Part of a small language model's weights: a variant of SOAP for these matrices.
Each number is 128 + 24 x the weight over its row's rms, rounded and kept within 0 to 255. Layers, rows and columns count from 0. Numbers have three digits each. The size before them is the row's rms in percent of the matrix's.

# gate: layer 6 MLP gate, 256x96, rms 0.227, rows 209-254, columns 0-95
# up: layer 6 MLP up, 256x96, rms 0.209, rows 209-254, columns 0-95
# down: layer 6 MLP down (transposed), 256x96, rms 0.197, rows 209-254, columns 0-95
gate209 109:175132128118097177098143167111152113113101129121097132129127138101131088100152136085145128138111114157116111115142129144125174130133065113101128108117075103135152118107163149130100086106138144115127145115068096115152118122160110125132125132134169115097093129134116180128151075112130135135
up209 113:092150131154169157100117160098161158153118132113126163123123121077108118120124106163121105125120141151115121095132146165112113138144104112119132142117094100128120141101138146112076128131163172073115145128159137134124146135070159173176087096117171132114146103126118125151110135107159110115
down209 112:114142082111143114091109135146129147119139144165140145121117067077157144102107107129097129105076102133139108116138114139096154115149087131098115184138119115141151112117137113128127108115146132111125175143120131116099185140128164133138092135158182159127103153144102155147109124135078119119
gate210 087:132103086111116115099141110110166143109104085113150077149092118110158154116107118153148130127131089124114149166149134097167131097150101137136105139120088129143157146166138096136114069107143140098127149148135108097102114137144081138161103114136135144095140126152123107111137084083126112168
up210 090:104098095109087100166146111133150121128151134081114148142102084115142126127183148159158160171113108118117131151115121130128142139183149117141160122141111140129150105108106163148117118155144150096167160119086110084091111126105109117163137107101142122159140140123164174141124099117158146127
down210 097:104121151076131098097146123135129101134121133071157135121105098121155127109120122161152112149121060103123123133115143123124156154124213151138118101131105114131114135113116097096119134151124165136094135150130118096067135124070115095113113152143129120109125069126139106154132118121123130126
gate211 089:105134149143134105129135140098099130134120109139111111115103088107074163126125115147148111136129071076191162088170181140136100117151106139099134109099074143122145128104142169090112101160109115141134158123136103089126103118111142131133155126135144136132140160093150134128138132098103138119
up211 088:121125130104133115139098127123104136170150140122137166135086065130098181138151102120089151128128183157126093137125131152120161132132143125099117093169167084123143100109145143151128141124138075112120110121165110157130166124103139119123119139122180139090121149135085165145161128139128149130
down211 093:109116134143112055143114143109101131163153113133104124107094103116136142112131106133106118147138092089157130097128159122134102126095105152089129120165081135159105131110138100133099111103122107121129119118133110094165059142133147149112131108106165073110135114121106143060113133131101125123
gate212 099:066137142093113121166101072122139104111172133099137106134103090135138148135101113076168162136104113139144118149160159178129108104167148110123133134125110146128140128111136115108113150147111116136169138105090140133131146149077129163147077131116122159159140158133159117108154138146147115119
up212 106:177134128184158136125149142128137177153101143143125123147157153083107157133113142114122076124108143141196148110134108104151128129127138126137129120102139123148157145115102093153124154131164136144094099126156138144136155171123172151073167121147112113141108136120136113135118086110100162158
down212 105:086099142090137102113132158115145115105141096110093128119125115140108111106133097075119165154132107100087140146132194132113147168119155099122137134179116136127157140134137143105089167125109160147102133155108117123155139103157118156117147139188107128118100129089154150161162147115141114144
gate213 096:137115119087153074123121117114110134128175126102110100123106188095140156119138103134127142172106111111092144093132122132143111135093076132150111136126164137110122145118107176124154118188120107113152124094141148117139140131074100134166142102090100142127127126134120096106106115144141076120
up213 098:130115117094117139100143148118155120124149156134113109143078169146160172117133159097129125148092112110122129111137103148103101096102064111123180129151146112150101191098099112117144095133116092109124170145112151152118099134123166143147120121144098163154114119103094123118129121123127090098
down213 101:122085109116118103110161111112136124137128116114122124120100127107139139145147133100140112118125094138127149134102122053148101124082136177141161125120131160108180091149098098166142153162130106072119113137137133145128125088092086164125099166115134086113118118098131112110120103162095141116
gate214 113:128115118173120099104144125090094110123150110136147137129131170127088165120114127127112118116137181128123150123178144155150133101129092150111151100155185125103185163130144164177111122135161161123160148137126105096132117120139103142138136164119169125134106123158135134081136104086120113149
up214 112:150130143182147121106158127069089093088130134154110125111144134101128155087110161128122130163125102150147127135097125164098129112119124138104160116114122139106115148127135165103154171087101129114167134116142123141145119095134139202088090144149133147131115152125116103108089113111166144123
down214 102:141140129131126181153150150130135094115123129104116105128166106135116111110106113126112103114098128192137129158116148142131130138136104159129134155135095135094120156166090112123155121133121157076113172114142179160137079117136087128080151133151109121132134106130156078140126120137136084184
gate215 112:101159143112120150117090116116163132122137117138123156104128142147127111173099119127130132099123117133186090078080134142142108179113116155102095082096113105104129131135112133134103115146126174131107163120167140138143167128144124164176147112159131136133148110127093111166165128174133145098
up215 110:147151143172083139115133100143174124119113110109169113160121132119067112138151106167120153132097093152118120106148110121153154123162096115095156131131125089158130132135130135150076109136161105101144103125123147082117122146152176114074108141128146122091115142119163089149146132118133117154
down215 101:141156123087064136107105112141184157138115137097093154121150151152135113120155138125143118082108172112076092161140162168120137136183129134114110181150123140141139099118139122139174140126095134124142106121108147112100081129136117124122102116093104104103155143107143152134111132116124113125
gate216 097:112096142157122137162091141111093106193135151129109105121100133104158140107096164089145146081135131167137156129095107160157107108101131106075116081141124142113148139106171159143109110119125158106119132146074134128147085117130146096102130143134098116118131146113128111110108119122083111113
up216 107:133108120140114126128132149140114110124120149131152111113152161100154121200119100104159087116111169104121130149124108114106119118126157118134162144095158138120148143093159113149157124151149115159128138069134145117100086115144174163138136136085112091138130101118119159137128155055104108106
down216 096:136156147104165130116113085122115128077108141144099166101125110122126108108129101136108117158109119148178175105111141132133113090151080117158105090142065119137169094112058128098107138126128133120108139110133115140124130147091125125119167117106127107106132091109150122122143097158147099111
gate217 100:094128114107138107087116081134109150154112134133100121131151109103177182155155135147130138117141182089153120143132106129133166109094155122078126120106147115115125129130110126140148109132120130117150121110133128129150160117131107135126077184127098156185116092153159134088169166123128142151
up217 111:143094131148123131161146147118180097115082100084114145125135146148122150107100139131108083120088095128149119093128139107119121121158103122123134156139101147176128079103138094097138065133101095135102101159132132098131122105128109127143132121162126140123145174142132129128069139132086138160
down217 101:166126106111131137132113081116097151143145144168164107121131139144130105112116122108162138117167104133097128136132118161105132105110161098104075131121084126126136129110156133188160184138175168140145133110144091131135116128150148142133138135096079126122107135109119166153154114140161089168
gate218 122:125134119179152100146177152140092127148133155157088145146120122108154135111152138124172156135146139127125130118145139124125078121131168093091149156176126143091168154130131139114142126115150103127160123081121192128069083106130151146120096129132126142156094156147129135104148144129115125125
up218 114:124107121090131119112100105137132113093110129092120130141164142136103146134085143147127126177109126126109136124137134143152149095120123177161147079167121110122121096131134095150120145130114200122117143182145076132153134115073129102127123139111120138170126159114165110173124085131107118103
down218 099:148147155125130123107113143149110111109125137094150129140144117128153131124137127116109104095157122148166137163130126128073105160110151141155139174082130123111156098110101101068110111110163092121154087083160184145098124104112116125136152125120107160097124116146169110132134093138136166090
gate219 115:108160172145129146115150127126109102101125112100154102120152114161165166172125129124133156107099115114107095099103168145173132151080170157174150163124131149126103149101110099137145151105136124140153123164166087124122101133155118147092094146114158146140089108122115100135114140142099121131
up219 102:146102058138160123126108148108107168116120114160139124108092157134150139147140123117123166136138132116107144162133148148090118135139091100154078089130117153091117081133142170139159105110148155080119091077127140127146133150100088131128142134090154145144134101153127158141143130110111130096
down219 104:101104120107150151138115137125120150112145137122148135139106125145147169142124121140133092063130134145104097163118120107154075116125103105148132125124128121054155113116111179151081111148098146120083126122102159137095145153110131110124134102094171118083156149146138145088143129162137108101
gate220 089:107134156139170136118183146150137111170134088142153116149146097123134138171146122120141092135075122113102140125138117124111109137139172123159133168114154133160110168141134073159123120110146145103143122117132100147051120112149109114106154156180117126113105142126117122125091110160107100138
up220 096:118173179138152137128125136108124108139115142145129106156098107136171137139142130135105121183111131107144091105120145108143117167117179142140137144140099118144128120089131151121160128153134147133116061109103105131071107122131113125121099113104086147150122100157111087133088155161172095100
down220 102:103114192134143121164067081142117147134102105132145120081105135133160122139142165132125141154124138149111113153139116109101123106105094121113124139100134158118107090148117165109099156093157110170112172176164138110171116130103146144142135170118138106148138128105124153106125140098132162124
gate221 105:139126126139136123093139098138111136122127124191128123172137143130133130118100161153143114105123062129140135151109187100099143125163094177129136102158105168134116094121142128146095133146125135114141144138096080118124144117127121088096168156139143084163116142117123164132113108178137105161
up221 099:139142145148135143124131127102139149176132136146129125151156139124185105149132171142133085139110139123142092110115174092096110134161188143114132126126144116116120088159111125112088149112166149140145089115054115085116107122143133113121112189133148107122160138154133155144114111133154131118
down221 099:157168110143166097143113159107139097129134120095134156086109146138151164146120157117143122128143140123093161080130112136132106107122156132125067126137106115158116144063129131164142136118165108126071091122125130154123152145114112144136122114107136128112141176161153075090134147097118116107
gate222 106:138136108144119141111101103149096132107117129131130139159099132112154112145136151112102154146126163154140092129101170122116129188155122116117147091141118116115134147078108094148172183148131123099101117125099072157151150174127084111145134159126156130104127120082131137145152105135113079109
up222 103:086099132131178122135142140137071079149132158148120092140157129153131126117160123123088136115121139164123088126142130092086127162109154132134134169128110127161098120140123126078160132141083113089144125127101104169143137165125157149139146125133148113090130178094135149100144131131105162118
down222 104:084108143167145131126111135128095142134163095113152105134156137143107076145151135117102091130094161135123147096118153157080146088142150112147169143136116151126135143129138107120189113127135115095139114142156161099113120117131163108156126149134107123115069099104076118127107133111111129075
gate223 096:161132155134134117121134119123080120144110148127079110183101108130133115114061140112153124127135129102111148180143168111114159128136111161079157096109085117136134107128187096145091126117146172100151132140134130137114112129124099168123153132150122127160150142121146124159111128138170113091
up223 099:133150126111139114145123080118101171079167113149137157124117154123110147153157135154120142132140163115116167111127152159142097145109117103144134137167103131127125126107094182174126151153138099130111144144137122126136122110163114130107092129092125140117138076139066117109175140137088141183
down223 104:127134129144116115117131132142078131109125088145122092113121089145106110115154145131136127127203130139109099137107151170141148172103090108090157094146112122147140102128150135138155117097120150099138184120113129112125152152131083157138155148085156126173135139130099151176155102098104114120
gate224 094:162128096097114098163111110118120160104118085104107114120119157116100121147142137169129108093059104131116120144150145127142125156112149114175147124137125136164101130099104135088146179083160120127132129128124158142121147141111100115129168109068127129138098136118164136079151167108130124121
up224 091:080109109138131144139124122147110135137071113097162167147151094154139101108144124134113133113128136113137117161094134114091155117100128135102118177166115155163159144101121114134144082120131129152110093145114140154144101132163160113159109130098132147134127178156123156104136195146144083142
down224 100:154089090099114135117141113177131127073160123140122136122134141121127137113135098073128147115178149125107146161120128119136151125100152131085131132145121117170128146153117082144126111099131128152142162149116098128118101116128172139139151163148119135133158181168148130163090183106156139095
gate225 099:159156109133106110148113085148097141132157119099123168174137132110158147126152109113114176110118119126123137124085135139158145112144094143095129123129103168084140105072187142149154134125143149152145124152117161105116108132178114111133127124172100101125104151130093134143073158111132113131
up225 097:137152099101126134078118088120122109166168134139158149122134158134098118115135107139105148137193151115142107137096145146095121160151135120130197132150115123125145155138122138091145103118078129176131138136141091096099110052115106143116115113140148142109116135100116160128135151107106138121
down225 106:136118115127111150135141109132145089098174115162140117129170151145111133141077149157104166088123116062112122095084102126163076159126157124140134137130109167107092126099143102164125149136130126117133130164130109123146131123140095123097147150163143146113100139091097137141094163112117138091
gate226 100:127124119105139154132141141144092152128131114171163149164138147168123161146116152146156148134129120129127163082129149132150141110136095101159066145143179138126135149097106122104124141153135130131126114174154143119156131113178133140122121122155147041089137127105128137182123149098124111132
up226 100:105093145098138108170101142138118100102106120143157112160146096114136106119137147164099131103087146054119161125152148145106089105125120130147106147109139129143141111138123095136096138133090131119124122113108123140141164166121130098134184185089120150143103107109123113154103095150094113156
down226 100:116132159154179120105112091116124123110145142127141108155090136072107108088123144108136128140161157113163136099144129148142157146112140140152169110138075175160147109163107089121143120161132095111064108085148106122133133120129109107128110146129139132155152152101139122144138094169100113140
gate227 101:130169117107143103153097157096123163137138097183130075154157158150133172082103145100134129093126122130109188130142158111133137109132114111122161098139144109120124126104115143131156135106154183142117130093116120128118151132147127122134125130160157067102181118111116132139109159131121090123
up227 097:139124097154140150160118109122092157119139138060114095172109127134112126109132155123135177064132180170146145123109144144156129080135136109106088143121118133129131108155119130099098138130173120157113169135100098136144127114166150125113157104129109141136121136070117128168109120131107147134
down227 102:156112148112103111126119106070130161122172139141120128143114125102122144082147155132113118128109155122082145135153125166107096121136084167172130088122133123115149108093129114134151118150117093172139142112090179145095151117090076137134126092156105146102117128127145150104158110148156104122
gate228 095:153128125106142126093140098133143149134152117080155106106124154110110154078156150188115120174162144127132094113133173157063140124120148101125136126116132126153105142141113110101126129175125130089168116093153114099148148123087080115126142121109104143125126180108156124124145139106128132106
up228 101:103113086153153157139113111138147109171116095093087117136118107139099144112141163105111173143171091162140117094161106103149131092122105141156145114150076119091102098145141156149123107104147141120140089106102162118159151122106111142123111088133109140090152167120144098152126143143106134130
down228 102:112138130130170121151139153120120160146106126108110130166101147123140148154117072157166119148180105118117146149095107145128131100133120136126116109129094156113147116130137167148116113131136167140143105174146134121114172070141098134176108153145085177118131120082148157138104143160142166117
gate229 104:134097138082130165145123115146091093129151135117104158132129196162123142136141091127150094182135128130149153114177121133177121140169117123136164132143112146127116158128105107154119108140123133105103142101105116149119109118131138130142081133112155143128160079089092144119143151123124081082
up229 103:082114128149100151142122128109125147139097169154096080097137126073140111129161109151086154143110174160124123144107125148121141139136125098104147100105137117155101115126126146159164070163121154135154138085129156132097146159116139114124099131093088168149116125127096107111156107134099114114
down229 107:080132138156106123132146098145182126116132130145121089181112087093131131127126121144070165091144102123114123126107145109091135113140159103121120147112182149127104134123103154138155109133142132094104116119092116089125146145145108124133172074114107110174145119144125127105109173148111148155
gate230 090:122111115128096146099097165121114114047150146122139115147125107137133119129123163130106112115111136119157134172124151155143110159165063153109157127149129148157121144107136088154116123111102137148109155150113144160140099111161090157115106154136131166175118123121156152143116128138093183134
up230 090:122118137094116145122105168132135101115128103100118108140142120129166187114148157098103136131121159152144130134140111155158132081136098177107145109100137098119088167110159112158138082137108137129140152119156102157148145083152147184125125143109111187137085137116149116106146107139106111114
down230 095:099122143158095102114110144146128131190130141141111093157126117162105162115132140127138132134115147151130113154142130120176121048101159144097113114165130112192090159145142150136148101105160112135159152076107143115132108103126135152176129129104110133119132109123178134136136123128138103134
gate231 099:109133128164138162155136126163136108163127153134117075149119097075127128140088096167118135139111156114117117142132149165101122146139121057127085166145129118136122130146153123113109181128105137087151146079152116127115132149095106115092130100142101130150148148113158139142125090100141153158
up231 098:114121120111129143120177149130101098112154140148118108133169111159133074101114123121110135111092112103129147139117109138138162099130091116159165136171145108130139166122109121183167118072161126121123169113090127118113101127159100106105106100118124150148084102137126125120114182093093129114
down231 101:103114122093118139054138154129127156117149177133153149108108153140139119112117140123124094122138100149128139152077085106111145105115083128132133130099076133123182135097151072152126116144135135123140092172139170133112088132139143141083129128151121159119146110150141134141132099145156150107
gate232 093:132136092118150156096096126123130114101153097131174120152148110153104152142149114130113120112167111131102118139113150146127125145131099145105132124153099150096159072111106146116102160131109181135130121167123116130178143100149077108166115134131125104117102090185123109166155122120150112078
up232 093:123173153142150129149149116083127150122076148120122149094097169132169120127155147161118118142110135118150119073144112118113094082134126092126170098110132100119141127106169125150102072129136099152131121126090109150111097148111103141121117120085155156104150121110166116147105109108139159152
down232 095:140155163118145113116085131167137121139129104143166155179158113166132131108157133150093137108123116129105101133115117122117108180154103104095174154125115155137121112119105126154115161134133174110163122102106112108154116101151071099155130185152149137116127131140117096158168113122156100116
gate233 083:096132094094161123142093118111106141153161146110141150110121061140117141095095153161102169165138124163126134112144129162119138088084152131084131184139133145143099166139177152107122137127108123102144162141136109140146130112121132122163107142144104168167126139133134180135131150125123114128
up233 088:156144120130150142149174147102123117121146158162117115105155111133090099130118170102182095094137135141113125131079179118126150159142118126117108167111120129158092137131156107134147119162143114113138160152129153121072070111144112119122178130137186119097101114091114135131121144122143123128
down233 097:098160106122122106099104109122155133112163149132139092111133109110145076173113141125127147132137151174101126126112197135136115125126135137126143109126092084164122159130136103134124137139108137134145144111132117126087082142155126142109172122160160135145067132161165164125144138121190145111
gate234 087:144132102146138131089090142156161130121124126128148111112168135147095143132136159124137110073115141123131124144104146106100107113128123122153167152128125142100145142082145091109148119174160154160172086119142135185186118094080135122106137153132172115159154137114151140120149161114108142150
up234 089:146121084097128115106148121124080142130071116110118096177148111113127151097124103140123128157166135129144150125162084142178131165130113114177120129120110126124103126124128119117153084120140185114102109168063163118111148148115113117130157129110093141143119109134153163127130146136168117144
down234 098:121131087135124111135110107146122154141118161134066121129111174124098107147140154142140128112142127136156076131114117126082083128123156145100155080102114126126192094119176109151113134159154105128134119100131165149147126130100122120120124173116051135123113142111108169131113135128118148130
gate235 109:101155156113132130118127129160132072141096144112126117137148145111157122165135102130146141092130177155162143109088133117117100106145120133153160149116103098120114101163126142123147158130114130143152133098135125104126083095160120119167169121125152142144106206098125134130116121127157164066
up235 116:088101140146101125121123146083122146133166146124135131085117128124115110112122113118124163112109101143083108113125134122170131146131131112116107111130138129145163138109165142137088087160145117128106163148103088147120182133140089146099144138146132111111121038109166139127119135137095102181
down235 098:112124136114196120138105105119104106137096074146177117152141137149109097093153088151129101131124122150146136129155121145142111129127139117148114157085138128115154140140109129117143151093130107115108090112152115147105120156118121100128120161123117143109120213121141091153131135067089123157
gate236 099:171135128121139166108152146112157148128121148126118124092137127090089112106081111109131102099149122112115106114100130118156104157124132125106144087149155142157127171134184161156057148106163157133113113136081137135146162132132117116168135158125111126098132160147143171119126132120137170154
up236 099:098100168117151103152132146150128115140107174128106130156132089152140116128123121139141122116077095113118187147137097136138147134156102096137176141081135097113139102109097106087154166088107107130145142163128138114117106163147135164112118102113141170157116114092155085142137149140126154140
down236 095:123116146110128111129132148072119141097129110067144123130156107124119114102134090138101082114094095121121181139125184091137159101129115151134123130112088118116129130132090111133161136094107134122147112099131167122163115193142127166085124116116103141143141108136131075113137168123114142128
gate237 104:162135150118084111118087127126110145090105155130147168116138125064095154132158168129135143135134152138104151114138177116119134117121111117097127121139112113103150171143150144127168091109188123112112126128125145118134120167142078133103181137139150118106116150167106182140122132156124099115
up237 089:090122138135138086131112083099130130127095121104118109107134114171123102103093135141156146093110131115159086127095145108116169151116161143156099119150115148145150085155108141135128149107136102142143162144083156121139154088107132092089100181129095119110111141127127134132135176119137148183
down237 097:127143143125140131142152147127147127113118153148136076108104081156179133145130109125106107113136100137134150111177140146155117138141130142130162141093111151158088130151104134069101157175134156118127148157187142124116139166163134130131090107126125156184078140139134100132103102106146127112
gate238 090:068114126128146105107078130099142132090102156143089121125149123076116144149109097165153099140136094130131128126144131128156146142130108127117135164103152084134124111119150165122179133137131160162119184114166122133113149154096108165131106117134115143127148078136147130090087160152104138124
up238 099:151117133146091136136125173081193116097099162167121152170131149139099086142102113164146152139131168142140125166154102138157117109115125153140166122165146145133090094105100091120113110126165152141119120109158126112103128134132142088129115159146124121122160106165115129113089119134127091123
down238 098:142140133147125163127120133126124086162080152129091139157113110149096077110114105178082129099129171107096143143136135117147099133090115132163122140182142098112065125100111133143181155096146090135121149125125129128152131090105137138160143152096121136152138119116122107148150154119126114115
gate239 094:087113113152173114124117113116121105153068131140124138118124101100123166132108090130129124128129142112112134116169119151110143106100130144086121103093133139098126161133147158102138128152096118133128149068117101135092147183098122104171149116112068160114116116131173088124142165123137114145
up239 097:091109124138108169121143098113137117148138147150114106136143103129165166142162161126118160144135149147102116137117159107062158143115145109104156096142129104150130095095163120135130132080154142125158167100138121135126104140109176139108162125105125107142151143145102155095186187119136135142
down239 101:106151165096126132099115145158111105145147139101137115129101134160104088099107096075155145129125119127116125155124129112125139180079150209093113119174113139121134127136111115137123113144093095144094120148140140128132108137113126096126115106188140116147122146141132152106102106179129104164
gate240 095:121136157119156087091111093139130097145115141106148153125079131107112155087098079100118121155136137136099168130177156162156097115129157137163128121152154150158142139081127139105126102102112134151147147138146107099124165106152140123148105117173126126131099129159117143144143091119089083118
up240 099:161098157108113098133148134092146077121129144136138110105136147142123110152129111118087139111138167160131146117117133133150121193099117059127125121183106142157116128136095100091110136106105107130088122123151167146167153147136122134134124120097196138121137145136131139092144089138102109111
down240 104:111115154076135118103130143120104148102087124132135113142138114186142077113095107127133141107115132167093111131137136171119090132135149155173063120163130082162160134110134104098103111098113098139159142094168145132139127121126133136105123092073152124137137106147116114144131112138127097125
gate241 100:127080157126141105080161108087171095115107172158105156138109105142118137128088162111161118171133089133157092114140088098158129121130082137133140140083116143092133120134105113124132130132095133150123151114137099130127111143146135130116109131147091158158130114125125093107143114133054146130
up241 097:137141106117138084123196126118139118192110144112126121133124148118106137105171152101137109174139136129076154101125095089143156143104132120140132096189109105096123136101086146105117131140131122130140104152106112112156101129105107109158133100132143113129106145187148165107116119153148150147
down241 099:165122117128107091142135118075138147100150103120113145165103122124088126143132158126109132187174111153148127133109136137145159102136115107113177107111113106087176110137087102123167145102155130157155112131144097113117102124120076126118129179126090090134136113142106125112127148109089114136
gate242 089:136124141157150135142109138120180106097129119129167151077131151122081129181119150150116103071088147131119143168153104123113156123125139116162144164162117100134096127116125120105122087109123101178123080128145094157141106125142123134143151153131148143140108131149084145172116115117113102095
up242 097:161129109131136107121096110103099030088123142109117103145139135115133179157122140118121106115110145149077114139132095091123132090147115098142090137144132140148102146142109151090145099097124113157133140129113142120105098115146143172150125096144150149104094097146132109139175125131126129090
down242 099:141172101167160126157103095132136182151113102139126138153123134126104121132099139169109084120119175136131138093087158129139125119147130136128092060132125105142147106133131141109157108159134089109125122131116088126162131166160127116159145192096125126123145135112136116164113094104156119144
gate243 102:083165155110146106122110161071119109086096101148150127101108161135119132089121115111126126148130113134123110117149124166150149119141142140185149119103095153139127127148092160141122098128134100107123074189103126169156118151151143139172108130152124153121111131135133136127086108114106141086
up243 099:135160122107095113104113116153124080154107139091144147132089126127124128110124138142120152131148157083107163133077110105124134167161121169140126146111150147154132150158112133144154144099154105148165117157134152123117178112168143097140108121169167102126150110163082126150168122129167100101
down243 098:130100103144169107149113071094147120163178157120134123109208158158102125166116162104125136112154101142140119118160153143129116122122104117127140110114127155109148097138162118153141078138148075121133146125111133152112116140117148133125142125136083109105152120113090120152171118160119105105
gate244 125:140107152063154171105136120114075118074089122128154143141153127156104139140133098095135133141135153083112128133127106148125128113074129093136113128153110166139148149120149107111134127121134126103158065097130157142134118126106136107155127161140147122159121150128079143108098160145135161089
up244 118:110133116116107135087099078103144088141110114133137136120138152146152120132158135130113186153160113112127114136136137137097129160128126130111102114126085146102095104112119121135099094183169103140129109109124130114136105095116140123156126192081166150119098101130149158172101119131139079095
down244 111:123156140149103106122134164104130136133173135137142116147134141123142147149187106098134109135093110145116127132113061089093151094142132110145173093103137098149127129122132120119120119102095160098143162126172135153106121117100139127154117087155144101114174168121090113135121137128100122189
gate245 089:162151137121133116121136154102141151132119122121102123105150133100132113083156067079154102130146116131129106138128154133139104117157118105128149191122119125181180137149141130111135099074088132136159164130139099136156088135136120103140109154165076141154132113130159134082132136128097118148
up245 095:145110128147140072151141109162073128148137166149167102092150134133120124111130118103122109058126142125154132151120175117126096159124140152137116139095112153123139075134093113161143132162121129136151138106097164121128151113092175112081086114128116138132121140090132120146133146173126149140
down245 097:054101140169091135141138089100122124099116152113127128147120137152137122113128148123101089119126106120122149119099134121102155162146140120145123088139140107105135104133124121198143109145167151101119110094090144143103140109081162122109158105152148097095159140136129103147122106167173139106
gate246 092:146140118131123120127085131148084160142117122124094107143108121109144128168133163157154162120143173113094123101130132154106161112106160112103139143111103145144104153132065118087150158087123112152198158148176158123098129101138154143102152154138126129119154136155118123109157136158120103116
up246 094:114059105144099153116128138103116159099150138154117174114144147168107113083139094146117135139133132123111103110135123144146115132156105173140123121115128139126102125104202085129099088084107096145131135096097158111131107134122111115121107097103150167135138119126091125116130180157139144143
down246 101:090102105089134142125112165158139151128089110161137153124116104091156165130105120182146152096132103108135145137129140141126135110123113041100155163121137137096120135106062147120136135117122130144175142126153100143111129088143119149110140116157105082112104168135118154119141134144127121135
gate247 117:096104159108096138116154142129147133124114161163114078090120153102114122128136101160132118123106132160154133139136101111152117114144146144133162133129098121148156107133131176121117125147125098132151118133137090078094128158143115152104126160148125111112108165089131077085141095144098182186
up247 123:109105106105136141139152126179144110130152129101098096154102090150129164139149089164153111131173102122136109125142135152099157132069143106103122127136175132145121150130119120143148145142146166106107162122165139137105126132123111147161115133122081087094124137109084093147104142098106174098
down247 107:127113156093102143143114106143115080125132131144142188139165102116163090127143117105147143088104113113101132140108131112096115111141129143160133139140102153110135085159095099140137140158126081128137153104105103127150150095127110114148099112138110084106100061114084136094164152121150122149
gate248 108:146114128120095124121158104130162126105148122131126154098156121137123147156136146118101142135122148131129136123140132146089071111128133186113191105072114132143159174103106084132105137118131146147137132111108083141117131151142115129117177115088159142128127182168106150149164082144136116112
up248 109:129151080158123148098121092146155164127160139103122095115171125149145149112146128126103130126094118113080134154122131168141150082100176134139115083143154130092146073102091135146115153139139126122134102142131119120149111148119139094111114102197088146152116099152132128131146146131124139094
down248 104:132151099124085153119166127122150118143120152154149123170102155144170112090110104119154166156121126133120138138120089114148142178147132173129149119103140106140118125136135166119131140131150131161126109129146147099143126124112101111160076150180094147159132115082123085116150135100169093085
gate249 083:169135190110137093144098162158096119113094129137158132117147140126130101134155114092104116129114182133147102112148081126133124140138130117133141151108155161138115163142134081167122119108172101143128115114099142140129108165133147171095112106133094093096136133130126093109170160079129141126
up249 089:145131149144107124114152123115131155125151113161137091153083100112116142137150141103170159116132157142156109147112132111131083121123139138126132080104138112176137083140117142127131146142078129127151140128084088120127120127122158158190097121092163131074145163116157144140190127118110112135
down249 091:150119137081140101138129079131122098151130139130111122128154168121110098130088154117088141150146102142119100158193136112186093147118125075079134117138132129125116175143116119146116122134158098106121152131167151116136144116138136101125138086139104120123130107170131107136086118096159167143
gate250 094:134123129154148137101143112142160097122142118135149116161163099143090129148149139139183092145149097102165150144146145171163124126128157150092158097117157135157138155134112103110144135094144070154149132139130124148103166179118120111129135104134113147127124138113160118088174175110108085128
up250 096:074120141126092099119116118137149119151114138098116153107094141107142120141136071111099172113094123162088107123144100130104133120138099132189109118150121162112149096140105160138141154182136153154109146156103091148133142139144121116138122137131093139092078090146162147138102107106138104114
down250 094:196133150173111139154125116110154095103149105148097084134153148142192132128123153133113132101143158148112114112122164153109138145109116160142125068123114106095091140107132138139072129151133142107136129160130120113163122119140095147123112105120163128147140144119094154121140122069128102104
gate251 089:109109122187109129147098155106113115127141128125125140130052106065118108147137099133108144136154119130114157133143119114151134089087116093107115120100104104135136137089142172062157155130122161124156143077127118118140159155126144117116119141136125153139094097130127126133142084159110122156
up251 098:134144124075151117116138110128147115137152102132153128111136092124131082110086087132123093131142058109117149123121131118142127138167100083143169134133117152188096142143155100108090120095076144158098123138136130127159136132146070149157147121154122125152134112156133132121110141140144093100
down251 097:141136139112173182146144135114130135095118138151168116121109119131136096111114126139176132131161083151136107167134109108124067128082112122174148141070141120136116120126164153126156121131117137099136112116145110158133121113126098151156165086117102104120158182113103119170135142148167124120
gate252 098:169152145157100120133144120113173145109131124128103124119135162104137143145116108127109152137147126102149132105170120112163154091138112125116144126123118156145140130140120103093115134151133137132169083128096133144148198158141139123127159081096150140136138185099153159175127103077170128092
up252 092:141111125143140118119160094167156115101149108140108180107139065116110141122125093072103147182173148108142103142166089143115132118158141154139180158136115123099164161114136143088145149154118114132127110120102135112131132107111121137109132118113154110177153161097151116108114153123151128127
down252 103:126104115179123140114101077134100096109161152195110137119149121198117136109110112098095142143132118144141087152090135133092115139151120157098137129170128118125144145136111125106117155133117131123135152098123095143131136098155128113125118148109080101146149070161130131102112151089128147146
gate253 091:148121111183147117086122115095120152110078162131124113113103127142118159124105137111125122104175126081126131166124141111061115153071117156122137110142132126119076129108138128145096093118111120154153163160118098106092130143154115137146104121148123180122097121083138125119114101151132106127
up253 099:086179146125119098140163112138189112138142141100115072120144116098110113162152125136099129120107096130143133139165163125110118126102137106147141134125096151109131133141092154125118134088096127143132128101164108141134145156148125103117172082147103169134106128104126145181164111153156157092
down253 100:145124149167160113143131093099106125155148179125134163117161135102114119130136141116130129169115168162118106119133133137100108142148179115152133154113136140126129130148115136120067102121167133134160118124110116123136100152080144096150156110134117122129112169064142110159123109146197154100
gate254 105:149096104129175160100139139091138109109123169095098118125138100111122131140067128107112134105144099166145161141140164131129098150113118100084142158163104144112146132129164150180131104119133158094130165129123164145156121147139117117089112126170111162113106123114067130136153118115106131139
up254 099:084116137129107127141087117158110124134166140193143094089092158165110127107164091129122120171120153071132150110087153105158136134099094131142104102129119179130135132134129122175138121143141121135108127160143089125162146150131103133136120131106138136144106151153163120137128167132130097087
down254 103:146131083092126126171142142126060100140128132123145145118145059136133142125073139129136123082131119114101068130157108138131123099137125144150159105090141145125089101155127139124126109126131163140150085127141129163124114114149135172086147087140154079127102125143127132113138133136137163144